config = dict(
    norm='rmsnorm',
    rope_base=10000.0,
    rope_fraction=1.0,
    init_std_up=0.0462,
)
Each number is 128 + 24 x the weight over its row's rms, rounded and kept within 0 to 255. Layers, rows and columns count from 0. Numbers have three digits each. The size before them is the row's rms in percent of the matrix's.

# gate: layer 2 MLP gate, 256x128, rms 0.19, rows 63-93, columns 64-127
# up: layer 2 MLP up, 256x128, rms 0.189, rows 63-93, columns 64-127
# down: layer 2 MLP down (transposed), 256x128, rms 0.172, rows 63-93, columns 64-127
gate63 099:095104123095122145166142119154123139130118095157100130122134158115113113106126136156138152155091143109091178147141086152120116113098140128112116126080090140143121129150116108144125104143147107
up63 099:180138139171122133128118116132129108063147166138145110136125113112101087135103146094124120129142151130120104128113168145146141160164120143145109104113161148070129126108135119091165103120127178
down63 098:138138138139120170133125133159149108089148093135153084123146153124066126122128168128125122061110162127102105094073142132148100181124077148145127141130173142133151143115135092139148148149120133
gate64 103:111121091094134141112127116173123129119138125168076160135154138146140151177154143119143098159184117152126109140148149131134127106134125143138113112159136141164142103123123147176107123115067092
up64 093:123128094100114129103144105153113138119158134150094149145157126126129152181156138135134086170176128157142126131147154172122118120166132137127115147129121145172148105113099149131134132098074081
down64 104:117093078103154116156140137136120119101097062143184112147145176142100152155155148136109128128133129129147091148111147107123148106120141165151159135110097163145178142115144137150081092107093141
gate65 095:119112120099121172076126139146138097139147084138132107108096103092153096162176138100122122138113105109138156113149135097153121079111135119157093140124099117140121152134086154131107115088140132
up65 088:166134140140142089157119149131136161145101172111105133162183151147095160115084133146099132120136142132101104109101110116111169206148119150128143104142166159130132084135163137110135149155121141
down65 101:126113137176160092169122141116123121107119100112155185156124172128122160090147133127077126150170115146141147147128084130077133149165110106105172125145145099142134107152141124169127141150127131
gate66 103:118082163150088142145089094136102151074122102086177139135119110131116133137138101093171123117108175151144150125136119116153083120182148124150185100089154145157134137122096121139139091097114107
up66 105:120108152129066148123134113148126159101124086098152145081125084134145124139096104120129109087118125145131160069166161104141134119124128163129137123100128145131105154155088119100144134146153105
down66 101:113109131155129160112126151133130178104118132111149115129141085115125151163088108117125112108125164101136155145106084111161094131126122090160126136092123138177142125177100108125155084113157090
gate67 102:164138158159167136129125147110122164125162142149099142178140135157120145133111143133122158092166162149080129116143093112126125106163140145124145134088095123148159200162186129136137139098093130
up67 103:074147135120114157106142095113159094120116130105152133097149101140150132128127103141107092141129127147175108146124166133104158109117130101119103115115137146136142108120122128102140121131158112
down67 104:126116153152106126133122130115116083099166138162125136122083142118148142123112149134162121095126107115131122129085126129163097159148116164124143128143118156136144137145121149094094167131094098
gate68 095:093152101139118133102099127108131128118151183154141136130127134132143159151121100160096155145114108119081112171120144132120108115103090085142134142122100115156127151137091147143122140153103108
up68 095:074170113138155137109071151116128126126134156111142088126158136130099175135124089162084139140124103100100120165132166116148116119104112114134121122138106092151106142112092147114095108167135117
down68 091:184172115105141125145140080145133156130185125122106124106109115124124179150119106113103120148142120162155146149100152102141150134138102146124125088059131175170132074176102141108125108173097109
gate69 088:129107117106132147130084136150144138100124097107142132121129138122100085155149128126135101108109181112145114110128163135088162085130123152114141090108125125127151137140125139152158149162127156
up69 085:124164120134106109142172146103117132146133143150092125143124124137163166116101114102102152177120118139133147145129085131153074133143133118152126179145129111107116110133108104122070081088124126
down69 091:135145097137089113154122106126120139122153162138105144138097130183147130088142149140137146148129118137092143174136085126167069166152153109149113127133114107104108103132118139054103103100152129
gate70 091:167141098173166115101109120156119115156138111143122135107151139114116128137160111137127140111160117116111123137153160165156107150129108181137177081137126126180113099147097118144098121120184089
up70 093:086100144098085118130149138135166129090108161139105102131096128141148116142130171130104142128091158122123131116110114079138122119111136085126085175137131149077140165098154127124131143144079143
down70 099:076077091122120132148164124106157153103159105110100131125117118125154150127117156119104090149099115144136180131131088092154135101130150101122092144120108117102128152129157122134133114096106159
gate71 094:186143116118142145102134150146101125159131083144135153137086136103103131118151151126159167162126139145115094160102136135145148127108095156121145077106101124123063114118111142100140136096177125
up71 095:193108108106165161109148154146115096132121077145150158149117125122115117121159129118149137144156147139129081150101112135136145138108107150127139091104095131133065100123106144111127128115180135
down71 096:186148120117145132119145127139103102180114124135155153127112130128154080127131084176134150187116121101160098142140132107144148120089083113108102157143099146162092156109129140124104176151153104
gate72 105:148129119123177124152153139113131088159113116133145154100168140089171093124129122117115078130054101141152154086116099148071124124128144102131157127114147147108158121144122143124169106154156146
up72 105:115086156110109112146156131095123141130127127121157099166143165132134077130147125122121140144093129105104108109100074141097116114154117155119105159195153165103137155170145101151145119147131139
down72 099:137154106107105163114140139116108119135166120155139097129118090133104128096103146136118146112121123178141162132172126109144084130143137139109125174136125128117133115071128134201154153090130111
gate73 086:105121107136118104141113156138100138166081154166138162066135150138091094146093143126120114108107169138156115137146106111098147131136156138094131079125142143108135105152099102115145122105127130
up73 095:096124137104101133135096174101110131148099108132114168120118194125131144137128115116131142103139184167137110153114118118057157110144130101067117093131150138098137081165139125090155126131122112
down73 097:133085126146159143134090163101140145112151127130131131107187146114087117136137169150134104117089174149101163132136132160147120160154127105157127128103151145125119098121122123156156095163164112
gate74 083:130156109101135099127177108161140138116184139096096167181143120163090166135114075136147080171133158121125123127104119146104114106149107150157130141113150155159105096136110093158128116078106105
up74 087:160138098128153119138107096181119151125135121157125137185108150137135180144134103139148088145144120140129105120160137141133119095126107182152130148153132145172153091089120122166126098099129128
down74 090:137091108138139163132175161168121128118116131111127189139137128136121160106129122121081110139173124138138143104145117111096157085105152108184112116131111145114139165119125141148094133133094157
gate75 098:148139154071108140150138118175124116140131137146136113099161163145137108126166166129124133115144126161100106128142140172137090150137130149104110121084127150064114161144126091104132152127149149
up75 110:160109128089125119136139127120112086097120112149122122145123139109112105176106170139136107174094123132121068093096072136173066133109107185130121100110153137105140107138110088146117156125084141
down75 107:142131117074100089097115141128117118144138091119127138132108123132115126176109171165137122154117121127148095116097102142131111124127152163108120125093152139094143070108136147093101147127066110
gate76 100:131081127127131151129113124141138090139092111174108129138133147098103125135128192143114138144116119153179139136139126104159105090105110117143134118108106145132119146120127065162138135132179143
up76 097:092144124119103109122158132115138150132140149089139129164114071184144130098110085100124083105105082100095114108087152155122159140142169149135174133150119127087129157117134177089105114143084155
down76 108:104129107114130108155135124139110158129121129106129120133127143134085126114131082118129146088122140047122138117136106105089150158171139127106117108145150105153151135141141143076124125144118090
gate77 117:119137121144107104112088097134106155160098112119155150131111108137135109122081158161148140148105127078139121150164123098154130076114150125096144147170151125163114095079133153152122126119107093
up77 114:092157112145114133091126119137108112161095113084144140118105104118128122121099138142133151134128119122167150191139155094146130084104147114105097151178122135183092087099123124151133175128112091
down77 104:114154109161101117145167101141110151162119140137135134125089122118112139157135118088138155107110128088152124122135099136117111114139122134112146131143129111077151090105110132187141103132163127
gate78 083:115087145112121174134135103112131104144143109145157117136110108156138084123136148147131140102138127096122131103108087130123120093145156111169116115113121138092174120124147126111118085088145119
up78 079:139160110141115091108145136134129142119135137126082143129147119097106184141147097090128114175125148160147107143127152121138123137140102138089152147120113099166104130136110125161131150145128140
down78 084:178138099173109101103116160146119125117145151145099148142122157122112140140131115133121115110089116156139132173144136138113135158133112139082122142085147116140125152117065104159143123147105127
gate79 116:171155113120156119113119112131101154081136161143142143150079132149093097132148130081110158086128121139186123136134164129129126157111173110116150137150162160091110116109087090137133116104141124
up79 116:086080131105107130127144146126142109123122145100128126110192125119158165143089124163146080158096141094079126126124101118122131092143118119127091101123084106150165121128158168127113133161146113
down79 107:151114124118147149139099179147209134116139101122116103117158131116126152099098153123113112215116133104079118122127095134102124109109127147128144077137108130166134161127137145116134150143114130
gate80 087:142102080113148128163090104114133146156173122128127138095119115157130147136108135139131146141121100130103119083180120081115123159103173127109157102122128102087134100123115146177115141117174156
up80 104:140113104109145081135116116131108142135165119128119144118091111118162106154090109151116147140131086122195133095122078118122106132131132071102150122168136121087133129095123120165133137137148149
down80 105:168117135123099122143138131143121131118169120151143107145079120120138142133110136151154146131156122104158095135132084100147129131125144108104166127137163098107115148093130140133113128176151163
gate81 094:140112122146158133111139137127128100131138151144123109117110157118098143127168105132108144128103193128138093121112130168142136144174143131111181125128180100185131149105151095138155101142131091
up81 103:151136122120119141121127107149141132125094128113122139096117103098112121107099131154079147128109136119190105115159142119124162133151154148120161169137153116137132171109137150150148100190097143
down81 100:130103179147123099172123121150122138157157141136184118099151145160119124158170130149157125108151112111147114151089106089152127125163148111139119141108128131171128116111137079102083132125142058
gate82 120:116143077135119118099107101149149182153177090105106117110138121127086158075156137173113130127157133090132110126148140157175139147100175154126157151160132125098131124117092109118117115141123133
up82 116:100135086136117122097109081142150181137173105131107106098148115151085156096174120184103125146134157089114098119149160142174150153093170151134162134145134120106128126127096123111151124145133113
down82 100:097111109122144143119164120126160121138076083140072139145180117124126108157143085141142134130125125130133130085130137077134146152125153081148153123127104130084101121153167108063097143137147104
gate83 119:135103087178114117108160138138115137126121106139131111138115104122132106116131143100147092153102087136153143121166082122184140131110132137156171103127118115178156150106127112150172124130141123
up83 122:152113085186101129117160116121108128107113142125117112149094094136134130118133120125161135109119099140142128119163076127186146136110118145164151140145115102150141143110114122186129118110122108
down83 121:106119098150070141113127142141134123126173097109107116131095137114148101092156151079135139136174112145129133118133143095130133118139164164163156142112115125129111166077133104156152100117141108
gate84 091:118126139164134166136117117110152141148064106100097126115170116129140125163116136146102139127141195159127084119140148127133070117162185109122154177143130127140113098137108141154129123110123102
up84 079:119101123132112138149111110161150140134142142102140125126176099167142154124099118122150183128154155157140128145169150126107077129099137115158117106123136159135098117084091132100171059140130150
down84 089:144136152153133183135119117112173121117098137100165112115125096139119165165103118103096172108141158100115114131091153124139093099125105104175140152129094140126127103121134144110174111115126124
gate85 102:136143100098146121135113170165091104147109120103130120117158144109118116130142140114162106154100099146120130095095096106092130182163110090154108096155134100158113129105134104123132114144135110
up85 100:096133169139128140109176090113162171105157119160117137169098125131133103114142139123105150137128143119126115168173161178167151096115151128096145150125118118122149146136126109123102114140115113
down85 099:115122171147128158127121095119138142097197158113134130127078106137137158102151134103090123105146185112126091131103140162122138111115155154090153129130159153114138088166086170156141121127130148
gate86 099:128133136154108120148094132154108133128087114142131140115171109126112098118139114132142102122112140134155202138119118106143152130105130143096147068105102141134145081119143102108152154138150091
up86 103:119151145154110121146119088164099120129137101115133143105122091122072111126124116121098095140144119132155139154126133100157136113119150111096124084129147133119137084140165155132158127095167107
down86 098:149145160152104101175129150143134141125151149131114109154134134102142104124164110116067106161152111165126120118104113142117136147096093145108117113119208156163164153120127139170125145142133103
gate87 108:089130141077147113152121153128166198161145116099132128139094117115158111153123125097125122116159142130112154152124139140125118174154110099125142170121093132119124116152058130098129088146139126
up87 092:112112112125141090167126141161123160172162126127181123117082129119167114155123151100113119117180158112115155152155126147106121152130113123109127193126115138122128131122059095112110126144163124
down87 095:110158130109131114140151130119143160135156185107105170080123091104154157167120113117140130125133139119136148135078127140119138150115097100144126149113108164114091125145091136090081115142107106
gate88 096:131149117115146179131082127143109135154105132121101121097147146159116098128097137108133142088138161116142126165158118130123102104155136118131133094122115145085161086127170195129124140133101108
up88 094:117150097110171181142077102125100132137088140108132149074150151154130096127126102146127156142139131115181127178180138120123103113148129128136126116121086124093179108113158172145105152120111088
down88 104:127130100130122130170119140113138126122096224140133131116108128142184120141121132148108135104143132087115101185157105130145135145129144112119104116156121151149148165136156137161087100117121141
gate89 096:148130142110100158131107132142146127118135068104105142094140110133113154105122116124121112144176170147133115153113091132078152152142132150118122099095136167121120123145136147091137088173140103
up89 091:114154128128116149152102148150124135110137077148118150083173110114119165110134123114112121160183192168110155122115095116090144154141121111129126113105154163130100132132145162109112092142144128
down89 088:154134135124097161154178140120176147091109100126127087140148105088168117116079098139130121097142107109147137142148089155096123140133120143133163128148141165120093093165139105105095117134089098
gate90 091:125169110118129147089133109086120099122140115149123093138071096111148137108162127099151154055067115136114122134142118172112151122116125084176115124129137107132117089166110118142112087112136136
up90 079:185156106104139134084125120112116095126129100123097126119084085150127125121139117130147142070085085127084161111135103157140121157105134087156103101127159116114132098121105119128137110139112159
down90 093:126131130105143139100151095116118050105172132167126097118101105143141142118141090116166129107070127108136130127164120142105137123111113066143102112133177116126140113135110126093101120138131151
gate91 086:135133155116154133160107140077190086100148122126129129111127175116130131110106144120143161153156142123086116106133165134083170154094106132135110127146116099077124131117118142129160091140150110
up91 085:125129161121128132170110139069157094098150099112146132096124159110135110115119121125149167149136161119084123110117172151092175155113093125141101152133119100071123137113118145129143079137132106
down91 094:116129129128112157145136073096153119119113097116147116069177132133155106105105121137163121153111140072107135147125177118093172125133110135158115110152131074082123138117128159126093093136102092
gate92 104:135112113139155157156173115160104151158092123153096171105138140093108118130101106142099111145117120116137123081126106123137128135137161116128163131140109136143145144125124071174142144134124108
up92 104:144099139170114125103138160134111112109158109126125142140088098123083109151110104158075149097138103093135122120158149134125172124144151116148117088115121194143126158145166136137145146120130147
down92 102:166102094158168122148154077137109136142141137143130145119119136118142082126138119137092146121133119136124151123132113133148110097167140118167135103132117158104145165138136112164168172144130138
gate93 090:103158109113096175149128113143106136113157142111098136122104145100082117104129151092097095125094071137161115127135086164135076129127145122111121089182119120129096149126076104132132094122135143
up93 083:135097153109143121096148148124172129141093110162153104139144138149158157141126103161151128155138168101094140138104153105154168116135138119131125165099166124145156099134132148158122171124111102
down93 096:182144120135134064106149112127143147132158110125122097132109148158144133128145088126124149131160146120120153157127142114120155103165116168138118154129125113143129143130117138140125109130147084